config = dict(
    norm_eps=1e-06,
    tie_embeddings=True,
    parallel_block=True,
    optimizer='muon_variant',
    lr_mult_qkv=0.7,
    lr_mult_down=1.5,
    warmup_steps=200,
    schedule='wsd',
    decay_shape='linear',
)
Each number is 128 + 32 x the weight over its row's rms, rounded and kept within 0 to 255. Layers, rows and columns count from 0. The size above them is the row's rms in percent of the matrix's.

# layer 7 MLP gate, 1536x768, rms 0.063, rows 815-832, columns 640-767
size [102  96 100  95 101 103 100  99 106  96 106 100  92 103 100 103 102 100]
[[137 121 133  89  95 170 105 123 144 126 147 168 145 117  96 165 117 152  84 100 128  87  84 131 147 166 192 149 153 123  74 141 136 134 103 194 112  77 133 115 102 116 170 101 177 129 145 132 125 133 120  77 133 141 118 126 156 180  80 125 129 117 135 127 117 139  75  87 113  97 181 141 129 119 179 158 118 162 147  80  98 158 167 194  45 123 152 117  94 124 135 118 135 120 152 108 159 159 125 157 186 128 191 105 130 120 198 162 143 155 117 110 152 148 156 152 142 164 110 106 164  77 153 136  51 115 126 138]
 [ 74  98 163 152 123  82 148 148 149 135 110 136 162 137 116 119 111 113  54  84 133 117 115 140  93  75 104 113  84  83  78 105 160 106 114 171 156 126 121 112  30 126 141  71 145 108 135  91 154 173 116 141 122 135 157  95 131 129  91 151 187 144 141 125 117 245  54 189 105 121 163  87 114 174  95 168 156 142 165 184  46 152 126 134 151 151 134  82  86 111 104 169 126 128 127 141 190 143 160 135 103  97 149 214 146 108 134 152 171 117 162 204 140 133 138 114 141 100 143 114  84  84 131 154 102 153 107  97]
 [100 114 114 133 123 158 163 156  82 127 152 105 139 138 168 168 103 141 104 104 141 107  73 132 146 144 124 134 128 115 123 151  80 107 106 128 172 148 135 171 117 122 147 167 107 137 120  95  80 121 193 138 187 129 118 119 163 148 130  91 113 121 112 143 116 120  82 111 135 127 143 141  92 117  93 149  77  88 136  81 156 159 149 102  76 122 136  97 135  94 107 124 170 112  95  92 101 164  88 176 153 105 148 152  97  62 157 147 152 138 186 124 159 140 103  83 126 152 155 158 166 139 127  99 115 143 166 179]
 [116 169 165 136 142  99  43 153 147 168 151 136 166 144 162 112  71  97  84 175 136 105 130 138 140 141 106 136 155 124  99 148 157 155 127 152 103 102 145  46 128 120 162 107 104 146 139 158 138  91 103 122 101  91 126  73 152 104  45 168  89 124 181 140 115  96 189 123  55 138  85 153  78 103 123 150  97 125 119  85  71 114 165  92 144 125 144 158 153  71  94  90 130  81 190  98 163 126 135 108 122 113 160 197 151 138 123 106  97 127 153 157 119 125  92 102 147 130 172 138 133 133 123 128 157  96  94  85]
 [124 144 106 190 162 108 138 153 161 142 132 162 132 103  87 103 145 140 113 122 138 130  98 113 129  83  76 136  92 154 123  47 109 134 137 117 144 117 143 147 204 150 149  84 100 107  78 121 113 163 139 181 174  85 113 143 115 124 137 109 150 145 138 178 115  86 155 123 103 136 184 121 103 179 167 127 103  85 104 143  74 142 115 150 139 121 157 137 119 104 149  91  95 133  93 139 118 104 181 129 153 108  85  91 119 185  83 104 124 132 140 162  93 138 130 141 155 174  48 185 125 178  89 104 113 107 113  97]
 [ 87 160 128 158 105 115 163 143  99 113 115 125 174 144 141 155 118 144 114 108 136 131 135 155 184 171 127 123  87  81 121 113 124 149 142 108 126 183 152 112  99 129 111 110 144 136 140 142 161 106 152 115 178 106 113 174 186 156  96  95 149 152 169 144 116 204 115 176  91 167 121  92 154 178 136 122 166 161 101  82 140 130 165 133 139  47 145 138 140 100  69 131  76 138 145 128 159 151  96  68 106 139 180 149  73 163 128 134 159  87 228 108  99 116 121  79 123  96 174 130 199 155 116 106 162 150 123 123]
 [190  99 131 133 112  74 141 107  86 145 141 133 140 137  77 157 143 101 101 121 154 119  90 165 164 174 166 127 160 105  64 132 170 131 143  76 149 136 139 151 118 109 144  52 112  76 160 114 119 160 189 182 152 141 174 113 130  96 156 116 110 152 129 159 126  77  78 130  77 107 154 221 146  77 164 139 173 101 165 139 145 137  99 137 187 105 139 166  88  79 172 126 110  84 187 109 120 143 147 134 151 124 160 126 143 153 111 101 129  80 126 132 120 150  72 154 118 142 143 112 156 113 158 129  80 120 154 125]
 [175 129  78 146 136  95  86 119 169 155  91  86 103 187  85 191  92 140 119 167  69 119 144 180 106 163 158  96  80 102 132 137  95 137 168 138 108 135 152 104 161 125  70 132 105 154 193  97 106 126 127 118 128 179 138 125 104 104 196 151 133 145 101 172 164  83  75 152 190 173 152 133 137 129 173 140  83  74  78 116 124 114 104  74 117 158 212  49 128 181 164 193 132 119  90 175 145 127 182 131 140  88  99 125 180 120 146 150 128  88 131  87 156  82  93  87 150 116  86 144 119 177 155 119 140 149 133  49]
 [137 107 104 126 157 177 196 127  97 136 111 149 151 191 199 126  78 129 134 120 186  89 152 112 152 123 174 127 138 106 114 148 137 160 125  84 134 126 112  55  73 139 129 120 133 130 111 136 178  95 101 147 157 156 115 136 153 121 100 112  82 114 150 140 179 135 139 158 157 141 143 123 128 153  99 120 107 159  99 175 116 112 113 139 183 144 106 138 161 129 180 113 168 138 149 155 125 104  64 126 123  73 163 143 121 125 108 127 114 126 171 156 112 118 140 157 161 129 157 120 177 185  93 182 121 139 117 103]
 [102 159 156 100 163 136 153 144 151  84 107 112 194 122 108 133 141 129 139 152 143 146 134 146 152  31 168 149 113 125 140 129 133 126 147  33  81 124 118 173 176 138 133 119 163 103 142 139 143 126 165 111 108 119  47  97 143 126 132 150  65 131 167 140 185  97 177 162 142 111 145 166  97 146  99  65 124 161 163 101  68 112 142 140 109 157 130 180 100  91 140 120 121 111 107 173 136 168 183 107 102 148  90 181 130 102 135  89 149 164 145 114 159 171 154 126  99 172 148 168 101 126 146  79 146 101 116 122]
 [158  98 118 174  79 184 107 132 145 104 122 118  94 105 111 139 110 140 151 164 142 124 139 145 147 133  90  51 152  91 177 100 106 128 106 139 190 157 234 146 130 135 177 131 155 119  52 163 141 173  80  93 111 129 127 126  61 176 126 140 137 118 142 101  80 151 136 166 146  98 147 116 133 140 143  97 172 138 129 137  80 119 131  88  92 120 101 134 108 107  68 162 115 125 142 143  95 208 125 114  59 136 109 170 145  38 130 128 133 126 146 103 195 135 101  98  78  79 133 157 129 153 151 117 122  97 109  98]
 [151  77 141 155  95 154  92 134 137 165 144 181 171 198  82  92 137 155 100 145 107 133  80 162 100 155 121 151 147 158 103  98 148 133 118 125 137 152 116 183 161 102 115 209 145  79 180 154 129 114 114 119 143  83 113 121 106 125 128 132 129 108 150 126 102  97 121 131  95 163 146  77 140  85 103 115 194 139  99  97 126 105 121 139  97 123 165  48 118 128 115  93 134 151 131 151 144  88 161  92  91 106 144 141 182  78  80  79 141 149 134  86 118 114 123 115  86  84 113 182 150 142  87 116 130 152 137 151]
 [109 146 113 155 120 146 183 136 170  73 100 127  99 144  81 112  77 149 117 127 107 158 147 125 104 109 157 129 117 135 116 160 144 132 120 148 113  78 129  78 128 123 114 179 118  78 170  64 133 127 130 154 123 106 136 161 113 169 106 173 107  76  78  63 179 130  61  86  79 104  61 108 112  99 147 164 197  94 131 155 136 125  53 130  45 106 100 128 167  45 144 197 120 179 126  91 136  88 124 155  92  91 104  87 113 177 116 146 114 159 113  82 155 155 131 139 144 111 112 150 121  75 131  93 105 162  73 124]
 [114 151 121 128 152 177 105 107  84 149 171 131 137  83 102 108 115 108 136 129 170 117 139 131 146  99  87 153  99 118 107 116 136 155 125 122 134  56 102 135 139 119 128 170  70 174 149 113  77 119  85 144 112 104 138 124  80 121 137 115 121 118 152  81  93  93 141 112 227 111 150 128 115 150 115 156 163 122 154 101  95 121 123 152 101 144 116 157 154 109 142  96 124 122 100  84 127 134 155 160  75 103 116 196 139 104 139 159 141 102 114 111 155 152 108 136 102 131 155 175 165 158 189 155  89 137 146  91]
 [112  84  90 170 175 153  76 119 176 154 144 160 165 130 192 118  93 107 137 155  77 105 123 171 135  93 153 135  81 117 105 122 117  88 112 187 169 106 155 132 149 151 140 149 122 100 170 130  87  76 122 173  19 104 151 142  51 128 103 179 124 105 215 130 213  96 141 103 133  51 108 155 119 112 121 164 154  82  75 149 128 150 171 199 162  97 112 111  91 124 158 133 118 157 148 135 132 180 131  94 147 152 140 112 160 105 117 115 129 154  84  88 138 134 151 174 144  44 134 184 129 139 159 150 128  96 128 148]
 [179 121  90 149 178  91 149  79 103 164 128 114 136 145 150  96 215 171 103 131 104 156  91 117 156 140 154 139 108 130  92 148  68  88 112 139 150 153 123 107 108 122 157 119 100 149 132  87 130  71 132 101  75 110 112 110 151 101  97 129 110 139 150  63 108 141  50 131 141  62 134 143 117 143 131 174 105 135 170 144  99 108 135 103 142 157 120 152 113  72 104 128 188  52 109  97 102 139 107 139 147 103  87 175 160  93  85 126 118  30 220 188 132 152 189 137 105 117  77  28 158 107 174 112  91 117 106 124]
 [126 122 162 119 127 115 174 102 116 202 127 130 165 206 116  90 106 121 172 113 165 175 145 150 113 155 107 102 164 118  83 121  59 174 116 100 148 128 127  90 119 173 168  86  72 126 114 150  96 179 188 142 138 105 125 162 104 106  87 134 151 159 151  89 169 122  88 191 130 136 122 151 117  82 153 143 153 175 106 207 119 159 176 166 123 135 208 141 105 128 113 123  57 133  76  90  89 121  80 174 172 174  98 116 116 137  88 150 202 105 167  82 202 169  95 125 132 143 132 113 125 166  75 118 103 132 139 173]
 [141 180 135 126  74 124 153  83  75 147 152 126 120 150 128 114 129 116  91 143 125 142 112 124 153 110  95 114  97 120 167 173 130 180 115  87 173 144  91 106  42 143  52 111 164 103 128 134  71  82  86  91 117 183  83 103 131 152 147 103 114 146 101 135 117 124 129 122 114 119 133 130 114 105 131 129 147 145  93 154 109 151  94 186 130 155 130 132  71 182 137 171 143 182 175 133 202 149 164 142 141 159  77 184  76 184 137 126  67 110 146 120 114 107 134 199 134 115 118 140  92 128  91 125  93 106 162 160]]
# layer 7 MLP up, 1536x768, rms 0.067, rows 815-832, columns 640-767
size [101  94 102  95  98 101 100  97 101  99 103 102  89 105 104 103 106 103]
[[152 151 160 106 125 110 129 154 115  80 158 117 127 147 151 121 111 152 116 131 155 137 162 130 116 176 119  94 108 126 178  90  92 112  83 118 132 141 103 136 107 132 128 124 118 132  75  82  49 132 161  94 164 173 171 202 148 170 136 146 199 165 160 114  86  60 103  87  54 128 137 219  83 148 147 105 171  69 101 113 145 146  90 105 165 118 169 145  94 126 172 110 173 157 159 125 100  96  95  75 128 133 134  96 142 131 202 187 148  96 139 124 171 137  88 130 172  68 123 154 111 105  91 123 114 161  84 143]
 [118  79 128 133 115  53 134 132 168 123 112 118  81 109 103 152 101 120  93 101 122 177 114 124 140  93 110  84 124 130  86 121  76 144 133 152 111 246 147 110  97 153  86 101 129 137 124 126 160  86 143 156 122  67 152 119 120 137 154 166 123 209  77  94 126 146 102 126 156 134 137 138 135 141 177 137 155  98 120 166 131 137 117 173  83 141 114 135 107 152 103 101  94  94  92 132 162 155 145 150 166 105 206 157 120 133 147 133 114 135 106 168  62 129 149 131 135 131 106 146 150 192 119  97 151  87 176 109]
 [146 122 138 143 144 140 167 139 125 139 112 170  93 154 163 132 179 119 104 159  99 106  85 157 126  71 155 194 102 172 103 115 139 103  93 114  83  97 143 131 134 142  94 185 129 151 112 129 136 159  91 109 137 116 149 124 128 141 101 152 142 145 212 178  79  97 139 115  90  93 138 131 122 165 170 153 176 133 155 144 127 129 154 149 175 112  97 176  57 138 111 100 150 110 110 104 101 125 104  83 110 148  52 173 147 114 151 164 139 117  91 107 155 153 135 169 123 175 143  76  91  75  92  37  98 172 154 103]
 [125  72 141 148 149 146 149 146  59 175 144  88 166 136 172  90 112 118 140 151 181 106 119 114 106 132 103 175 138  74  93  99 175 103 126 143 135 110 123 143 139 165 151 150 121 116 156 124 126 111 184 146 146  89 151 142 101 210 153 118 146 114 146 114 176 124 125 107 153  99 142  88 142 126 141 130 133  75 118 126  57 110  58  61 164 164 156 127 156  96 104 118 118 127 117 145 171 148 101 148 154 131 142 154  75  82 170  42 106 101 111 131 164 108 109 138 121 130 183 108 125 127 118  60 111 153 140 138]
 [146 132 120 142 140 131 126 118 109 143 117 105 114  72 148 157 112  97  87 155 165 161  75 108 122  92 113 117 115 125 166 151 144 149 119 160 108  78 125 134 106  76  93 138 152 168 135 161 114 107 159  96 155  75 146  89  72 177 128 155 101  73 146 126 105  80 118 140 141 116 121 106 146 120 139 153 115 140  62 148 131 200 115 155  95 110 183 135 178 136 167  86 125 167 110  98  97 141  68  70  92 115 178 156  64 136  88 100 164 107 109 161 163  95 153 133  88 177 150 183  91 131 163 110 150 158 155  98]
 [115 137 123 188 122 120  86 146 127 110 153  84 165 118 110 106 162 173  67  59 161  99 143 118 124 131 126 130 136 103  88 175 130 153  99  62 177 107 117 110 143 119 107 192  97 158 137  61 118 111 185 149 103 106  70 149 184 158 121  99 169 142 118  76 177 104 177 158  88 115 150 140 124 174 142 152 149 133 131 170 125  72  99 105 130 128 104  82 156  69 108  99 172 104 140 144 155  63  97 160 199 118  98 173 136 109 143  76  88  65 158 109 142 105 145  99 120 138 119 148 149 149 107 128 127 151 114  80]
 [118  66 156 137 102 127 113 111 136 171 102 153 155  99 143 100 212 117  84 141 121 101 113  91 131 187 126 156 126 175 108 184 110 155 121  85 186 115 168 105 103 178 133 124 121 137 148 161 131 154 151 133  89 176 163 137 133 159 134 115 193 144 137 130 142  99  98  96 170 105 103 129 101 118 159 129 190 109 146 147  83 146 130 156 100 164 139  97 137 194 108 125  62 121 142  66 120 126 123  51 173 133 121 118 155  99 153 103 114 153 130  71 163 127 106 138 128 149 124 112 152 128  68  98 102 118 102 185]
 [104 120 167 119 120 111 122 132 190 120 138  95  76 100  55 104 137 133 173 104  83 165  73  91 166 154 133 203 133 121 111 157 144 149 173 121 150  88 129 112 109 100 148 103 108 110  94 156 131  78 154 145 149 107 141  88 135  68 128 126 168 153 125 132 163 128 140 131 137 104 150 142 111 106  92 125 153 171 169 104  43 119 150 134 138  90 110 152 156 116 160 124  89 141 136 137 153 183 110 121 166  94 118 121  79 114 190 177 118 107 123  89 109 132 162 110 149 139 177 119  99  84 126 165 175 204 127 122]
 [126 121 100 135 145 139 187  84 109  83 123  76  85 166 160 156 107 159 114 125 161 159 116 181 216  71 124 142 116 110 114  85 148 107 142 113  93 177 204 125 152 115 175 165 125 132 147 162 131 133 159  95 144 140 134  68 172  89 131 126 147 122  90 115  97 152 144 101 151 145 115 123 123 157 116 142 134 160 105 179 165 107 126  77 163  92 126 130 197 135 143 145 113  77 142 125 164 136 109 112 124  82 124 104 123  57 108 125 168 118 140 107 135  97 120 121 104 114 174 125 177 112 124 169 117 159 131 148]
 [109 179 154 153 164 145  90  99  86 123 174 105  89 122  80  93 107 127 109  94 103 144 141 128  85 150 110  77 125 127 107 151 112 140  89 111  98 101  64 101 121 126 175 121 137 119 112  79 166 115 111 195 150 124 107 173  67  78 174 140 142  90 141 135 122 114 155  97  84 148 132 149 116 138  98 149 124 100  80 161  94 177 112 122 123 122 160 146 137 130 128 111  82  91 142 111  84 127 159 103 168 111 213 153 118  97  90 104 144 164 174 116 139  50 179 159 146  93 100 126 166 169 134 110 178 147 148 115]
 [128 105 137 103 114 123 127 173 127 145 131 116 149 158 133 135  76 120 131 123 188  76 133  91  99 172 110 129 129 118 164 152 151 105 187  69  99  86 169  81  95 108 113 137 195 119  90 156 129 145  91 100  86 141  95 127 128 163 159 113 110  69 168 129 166 145 120 179 121 103 153 114 145 112 138 116 128  16 176 105  98 141 144 122 157 114 126 184  65 174 140 121 116  69 155  92 131 125 127  80 125 152 124 118  64 106 133 132 119 146  78  91 143  87 143 185  97 146  79 132 107 135 180 136  96 142 115 133]
 [100 121 112  64 131 125 112 109 156 154 127  92 105 150 147  84 153 110 122 159 121 116 146 116  50 134 119 122 116 109 138 104  78 160 133 126 142 172 141   0 106 110 156 150  76  82 105 110  88 145 197 130  78 100  88 148 198 105 119 126 182 124 164 114  61 147  78 142 115 114 104 217  89 124 155 123 162 165 175 125 115 174 102 125 133 121 143 105  67 110 154  82 131 160  86  89 164  80 153 148 188  95 112 139 200 121 146 166 166 132 128  98 144 175 139 156  89 136 131 104 112 142 104 176  59 169 141  71]
 [121 125 151  93 139  86 126  74 102 155 107 159  95 110  71 149 147 145  80 185 135 111 128 153  99 156 117 102 176 100 136 156 152 127 115 135  73  93  95 149  91 136 133 135 138 145  84 154 138 119 161 135 153 103 218  83 204 169 137  70 172 117  84 131 142  84 117 192 108 120 149 170  97  92 120 156 120 122 132  99  71 109 120 105 215 114 165 104 129 146  87  94 125 114 145 150 100 130 164  50 115 207 104 102 134 136 144  76 107 110 111 150 153 107 117 160  58 164  80 159 116 152 164 149 141 119 141 110]
 [ 83 108 130 129 121 180 135 128  84 103 149 156 151 111 161 162 122 122 150 132 146  75 124 167 170  91 125 154 152 120 139 158  44 174 143 152 220 179 149 133 149 143 106 139 163 130 118 119 144 127  95  97 183  67  47 142 150  98 133  96 123 190 128 108 115 164 170 125 175  80  91 153 101 119 151 107 125 116 135 117 126 137 151  92 130 202 169 175 112 122  81 149 155  97 176 119 143 121 140 136  86  78 116 139 144 166 122 113 146  78 130 112 200 140  86 107  70 116 140 168 109 145  92  91 134 167 121 126]
 [103 126 143 142 147  77  96  83 175  81 131 120 103  97  35 119  97 190 122 118 208 133 130 123 122 147 158 173  93 167 140 157 131  92 128 127 123 103 173  70 129  78 113 100 129 157 113  79 108 168 113 150 110  81 115 149 118 115 189  83 126 139 165  75  89 107 142  52  93 111 131 200  94  98 127 172 143 157  95  93 156  65 101 140 128 135 134 161  90 139 161 119 123 119  88 129 156 112 144  48 138 184 116 132  58 121 163 136 114 130 112 136  84 131 142 105 115 118 142 157  76 145 135  76  84 127 122 171]
 [ 78 162 133  67  90 145 157  54 132 154 149 143 141 129 172  85  87 130 163 180 170  92 147 166  95 163 116 132  89 133 142 154  92 126 112  90 108 147 101 168  99 140 171 171 135 140  99 136 131 145 119 139 110  98 156 158 148 167 107 160 119  66  80 153 161 180 153 117 131 109 146 108 177 104 117 127 149 108 101 124 114 136 121 127  98 104 135 130 136 160 187 104 101 178 102 140 117  91 127 201 125 151 139 192  93 114 171 172  86 161  97 165 149 109 161 131 103  87 132 219 127 103 112  83 140 131 136 174]
 [165 130 129 130  42 143 144 114 170 139 120 107 107 156 173  92 131 101  66 169 108  51 119 112 140 108 140  92  69 139 153 110 153 134 176 116  84 114 141 155 139 107  98  98 178 144 141 198  87 129  74 118 113 191 106 108 128 122 122 205  82 130 144 127 137 146 144  99 156 123  95 165  65 113  63 132 146  75 120 148 129 100 148 107 169 135 142 102 144 181  62 155 119 104 125 114 104 202 150  99  90  79  76 144 135  86 104 150 106 169 147  85 159 115  88 137 104  99  91 168 138  93  97 170 121 105  99  94]
 [157  96 117 103  88 135 122 156 109  98 160 201 181 172  70 122 114 162 116 118 130 112 121  81 109 116 159 141 108 183 153 114 154  96 152 117 113 121  81 142  73  81 182 142 158 146 118 123  82 169  80 123 120 121 172 108 108 150  90 148 169 139  92 100 138 141 106 134 156 141 101 110 131  73 115  98  92 143  94 137  97  99  89 108  75 117 143 140 150 104 158 159 163 147 125 147  93 101 114 106  45 121 152 136 143 130 118 138 117 123 149 175 128  94  85 103 108  98 111 167 119 124 103 131 116  76 172  98]]
# layer 7 MLP down (transposed), 1536x768, rms 0.0664, rows 815-832, columns 640-767
size [102  98 104  95  99 100 100 101 103  98 102 103  93 105 103 102 104 103]
[[124 166 160  82 118 138 102 166 184 149 150 122 134 229 143 125 133 116  75  90 132  98 128 109 140 139 103 157 138  82 144  95  92 174 180 124 123  99  69 143  98 123 186 103 152 111 127  85 120  98  77  84 142 131 201 179 136  69 140 104 109 171 153 135 103 120 159 121 168 177 119 140 108 135 155 105 159 145  90 123  92 116 134 104 123  77  89 173 126 119 126 163 135 173 129 128 127 113  90 126 114 117  93 139 122 167 174 102 201  97 160 109 134 106  93 178 120 114 170 122  88 127 120 163  84 112 118 153]
 [108 166 139 126 157 130 121 101 120 158 138  84 165 103 109 192 157 122 111 166 182 173 112 160 144 183 107 119 157  85 147 119 152 106 142  95 129 100 122 107 193 187  82 132  89 176  67 128  80 113 125 161 167 169 127 137 131 160  77 126 138 158 138 169  71 121 142 117 119 169  40 161 194 176 228 159 145 150 123  55 103 122 109 125 176 133  95 125 136 171 121  88 150 117 136 146 143 133 110  97  74 147 105 130  67 139 111 142  83 105  93 106 171 115 156 152 137 113 150 129 111  99  88  93 132 162 133 175]
 [115  99 110 113 151 195 109 115 103 148 125 108 106 101 127 163  95 103 118  89  81 175  80 123  85 138  69 138 118 103 136  90 169 119 174 129 122 137  61 111 158 165 138 149 116 151  82 144 143 112 126  89 126  89 158 158 111 128 158 182 128 162 151 116 125 148 132 130  78 100 170 140  78 114 105 173 180  97  89 110  76 113  79 134 157  58 133 141 117 171  52 109 113 101 205 170 151 119  94 114 180 131 133 101 140 205 165 145 197  96 141  67 160 118  98 103 124 195 133 122  82 175 162  92 120 213 164 118]
 [161  66 186 138 104 128  59  85 103 116 144 128 128 183  74 123 101 119 106 155 135  98  97 121  59 111 130 109 135 107 172 146 124 138 104 130 177 130 111  96 137 112 131 126 159 149 146 118  91 175 120 118 162 105 122 146 167 130 120 126 143 166 104 125 166  83 150 163 144  77 104 128 120 158  84 111 128  92 155 162 156  91 146 133 149 140 141  94 123  96 206 145  71 152 175  80 126 117  77 150 141 135 140 119  82 112  63 131 117 132 116 173 162  94 149 164 106 122 121  81 129 124  91 139 110 160 107 164]
 [ 98 124 133  94  71 126  92 102 163 139  86  76 143  24 117  78  40  83 138 174 145 115  63 126 119  97  90 115 139 141 189 179 184 140  91 129 108 150 116 159 106 152 118 137 138 148 151 165 161 124 153  98 127 123  94 104 145 141 126 185 194 138 119 119 124 130 174 140 194 121 122 133  92 132 138 166 106 124 148  90 148 160 121 152 113 145 151 128  88 105  85 170 150 156  89 100 155  97 131 130 143  82 104 212 154 130 138  91 142 160 121 125 145 102 126  97 109  99 135  81 148  92 130 145 165 129 136 133]
 [141 179 106 146 147  78 103  93 145 106 175 135 130 136 146 105 138 106 117 130  59 153 113 134 163 141  90 125 106 155 127 184 138 152  90 121 105 139  87 133 138 100  96 127  90 153 157 119 132  94 111 118 139 108 102 127 184 127 142 115 161 118 133 139 119 125 140 132  97 125 155 145 143 188 155 147  86 173 125 134 152 128 120 136 123 168 158 151  89 115 138 145 124 169 164 144 183 223 114 101  92 133 173 133 100 157 143 117  84 148 118 134 111 127  78 185 126 150 138  98 183 131 111 117 155  91 116 174]
 [114  78 147  73 136 115 129 112 211 132 110 137 194 155 103  84 129  68 166 142 165 137  72 104 124 171 187 139 103 153  89 205  96 103 122  90 154 145 145  85 164 118 137  90 129 128 145 110 118  95 172 121 131 129 123 104 106 149 139  84  71 128  99 134 127 108 121 128 140 107 113 158 126 143 124 132 138 102 167  93 109 135 139  97 146 126 139  60  92 166 114 168 111 198 123 146 150 178  95 144 150 137 208 131 136 139 179 120 170 125 191  98 156 131 131  73 144  98 127 160  64 100 163  95 136 157 150 126]
 [159  95 112 149 103  54 159 110 123 138 115 109 126 163 132 116 149 153 118 127 113 102 149 158 134  77 136 118 130 159 129 141 131 157  67  97  69  96 135 150 125 114 199 119 128 135 141 148 169 120 103 117 154  96 179 155  95  59  28 200 145 102 157 108 130 147 126 167 184 104 157 178 129 144 136 105 135  99 143  92 104  62 109 128 168 118 114 142 137 140 152 148 140  92 156 153 198 134 105 112 120  56 105 144 105 156 136  91 139 124 113 165 197 138 145 157 146 147 125 153 124 115 111 115 128 161 133 154]
 [149 110  83 160 163 151  89  75  35 161 141 128  92 115 166 136 133 112 150 120 118 147 141 104 122 185 162 110 152 101 111 159 166 234 149  92 147 122 104 111 111 110 125 118 124 194 203  70 138 123 153 159 106 181  75 118 137 112 188 116  94 160 162  42 140  98 159 156 133 101 121 100 126 161 129 139 158 177 180 115  93 155  88 151 107 164 114 128 153  93 117  38 127  85 156 113 141 106 178 117 180 125 165 133 131 174 135  95 135 100 153 126 102 138  94 146 138 180  60  57 144  74 139 161 165 189 102  79]
 [132 119 127  92 137 117  92  79  92 190 144 105 100 116  91 131 105 115 156  89 110  96 138 145 157  91 138 109  95  84 133 142 127 106 124 125 125 116 103 119 182 193 109 124 128 103 111 109  74 144 123 126 102 128  96 187  67  74 140 123 148 152  89  55 148 110 135 165 105  78  73 123  94 143 138  67 129  41  80 191 147  59  78  99 131  65 187 138  98  88  63 156 180 171 134 177 109 136  74 220 159 124 132 106 105  94 133 167 100  83 122  78 150 133 144 128 115 153 108 130 137  68 108  99 117  74  78 166]
 [115 124 111 201  92 140 131  97 133  43 129 138 124 124 156 113 125  95 171 116 163  98 164 127 114 144  91  84 146  64 147 135  86  86 164 138 129 133 121 141 132  78 100 122 176  75 147  91  91 163 134  79  71  91  86 121 139 126 144 107 133 183 157  68  83  86  37  93 172 109 148 133 155 128 133 122 185 124 145 122 130 135 163 102 150 132 137  89  83 125  69 134 155 136 140 114 125 230 119 129  95 210 153 146 142 167 164 181  82 134 155 139 134 129 161 126  94  98 136 173 105 135 148 108 109  58 146  94]
 [149  40 108 134 108  82 154  85 111 153  98 113 143 145  84 147 135 121  93 117 166  83 124 146 129 149 109 105  68 163 127 111 186  84 116 112 134  96  96  60 131 105 127 167 118  90 108 100 106 130 120 144 118 182 127  86 222 132 124 125 168 126  89 148 135  88 106 152  99 129  94 127  93  80  84 129 125 171 167  93 160 185 176 126 136 174 129 165 164  88 119 112 160 155 135 173 142 159 117  90 174 146 155 119 143 143  79 169 109 170  87  97 162 121 136 142 132 150 154 125 102 104 158 165 117  97  76 108]
 [ 78 118 147 144 154 165 119 185  84 133 110 140 123 192 115 113 197 152 132 125 170 141  88 105 210 138 188 222 109 116  89 108 113 158 176 182 118 134 107 149 111 117 142 159 124 158 152 130 129 159 138 118 148 125 112 149 159 115 106 103 140 114  96 168 152 137 152 173 132 111 127  76 110 145 119 111 102  79 106 113 168  91 129 156 150  99 118 133 117 158 151 159  91 164 198 165 103 112 105 132 196 157  97  94 113 131 165 155 101 158 122 154 113 138 121 145  97 177 103 160 172 107 106 182 119 172 123 140]
 [151  64 171 157 115 163  99 130 139  85 130 140 168  92 144  81 134  82 171 179  96 138 119 104 115 105 120 106 139 109 148 165 137 147  67 117  90 102  92 111 197 110 129 122  98 168 137 153 105 194 147 147 109  25  95 134 132 168 128 146 116 164 132  88  67 152 104 173 111 102  82 128  92 144 131 127 146 172 178 156 169 133 159 142 114 126 156 159 150 116 135 103 150 152 145  95 118 117 112 123 150 140 130 111 158 147 172 148 139  79 136 193 152 156 124 138 173 134 107 173  90  95 132  82  96 131 129 164]
 [183 126 170 186 141 121 134  94 142 194 101 157 135 104 132 183  47 113 103 133 146 123  92  88 153 134 116 230  96  97 110 139 130 138 117 122 142 132  84  89 137 124 112 157 117 118 108 106 175 155 131 100 193 108  96  67 153 181 112 107 150 126 134 133 136 150 126 122 124 141 109 113 108  92  71 122 153  92 104 151 128 152  75 144 141 130 140 149 182 169 179 155 168 123  76  93 134 193 173  57 153 144 143 186 124 138  76  80 165 116 163 163 118 165 112 116  68 115 110 105 115  91 112 163 122 143 137 104]
 [ 75  71  76 122  70  92 126  83 159 109 148 154  99 112 148 106 117  70 134 162  89 111 158 134 193  84 119  76 140 168 106 171 137 103 124 151 126 142 144 137  97 113 183 143 101 127 159 127 166  93 118 111 111 132 166 102 113 151  77 138 110 128 120 187 106  78 187 158 105  70 120 107 131 123 138 120 127 125 165 159 120 114 101 111  90  96  91  95 102 127  79 122 114 131 175 188 148 100 122 107 151 107 138 206 197 122  96 110 123 137  94  94 172  95 125 138  85 103 111 125 182 133 122 153 142 144 167 112]
 [201 162 153 163 117 120 137 137 182 148 180 136 153 140 106  84  61  51  92 144 144 116 116 173  63 145 131  87 158 159  70 146 155 148 131 140 146 156 135 159 148 120 106  99 104  82 166 147 104 123 109  94 147 138 124  96 130  78 166 101 114 178 208 159 153 123 144  92 111  71 105  62 119 129 136 110  75  57 153  67  47 171 122 154 119 138 129 147 142 145 164  99 101  73 104 154 148 207 144 124 143 104 117 156 119 105  87 113 108 147 148 119 142 173  96 154 133 127 123 152 121 134 103  83 123 180 147 153]
 [142  75 107 145 100 131  66 138  95 111 161 144 131 151  77 128 121 125 154 135 144  92 122 110 169 137 201  81 111 113 123  81 160  71 105 136 143 124 164 124  76 135 119 119 121 150 132 144 100 181 124 230 114  34  56 147 153 136 150 150 140 124 141 138 156  92 135 165  91 131 148 119  91  98 127 123 125 165 145 140 158 116 177 103 108  67 182 153 166  53 190 173  90 128  55 135 164  38 114 120 157 141  78 121 155 139 135 173 116 175 150 179 176 163 110 159 158 159  91  98 108 114 154 116 188 140 108  61]]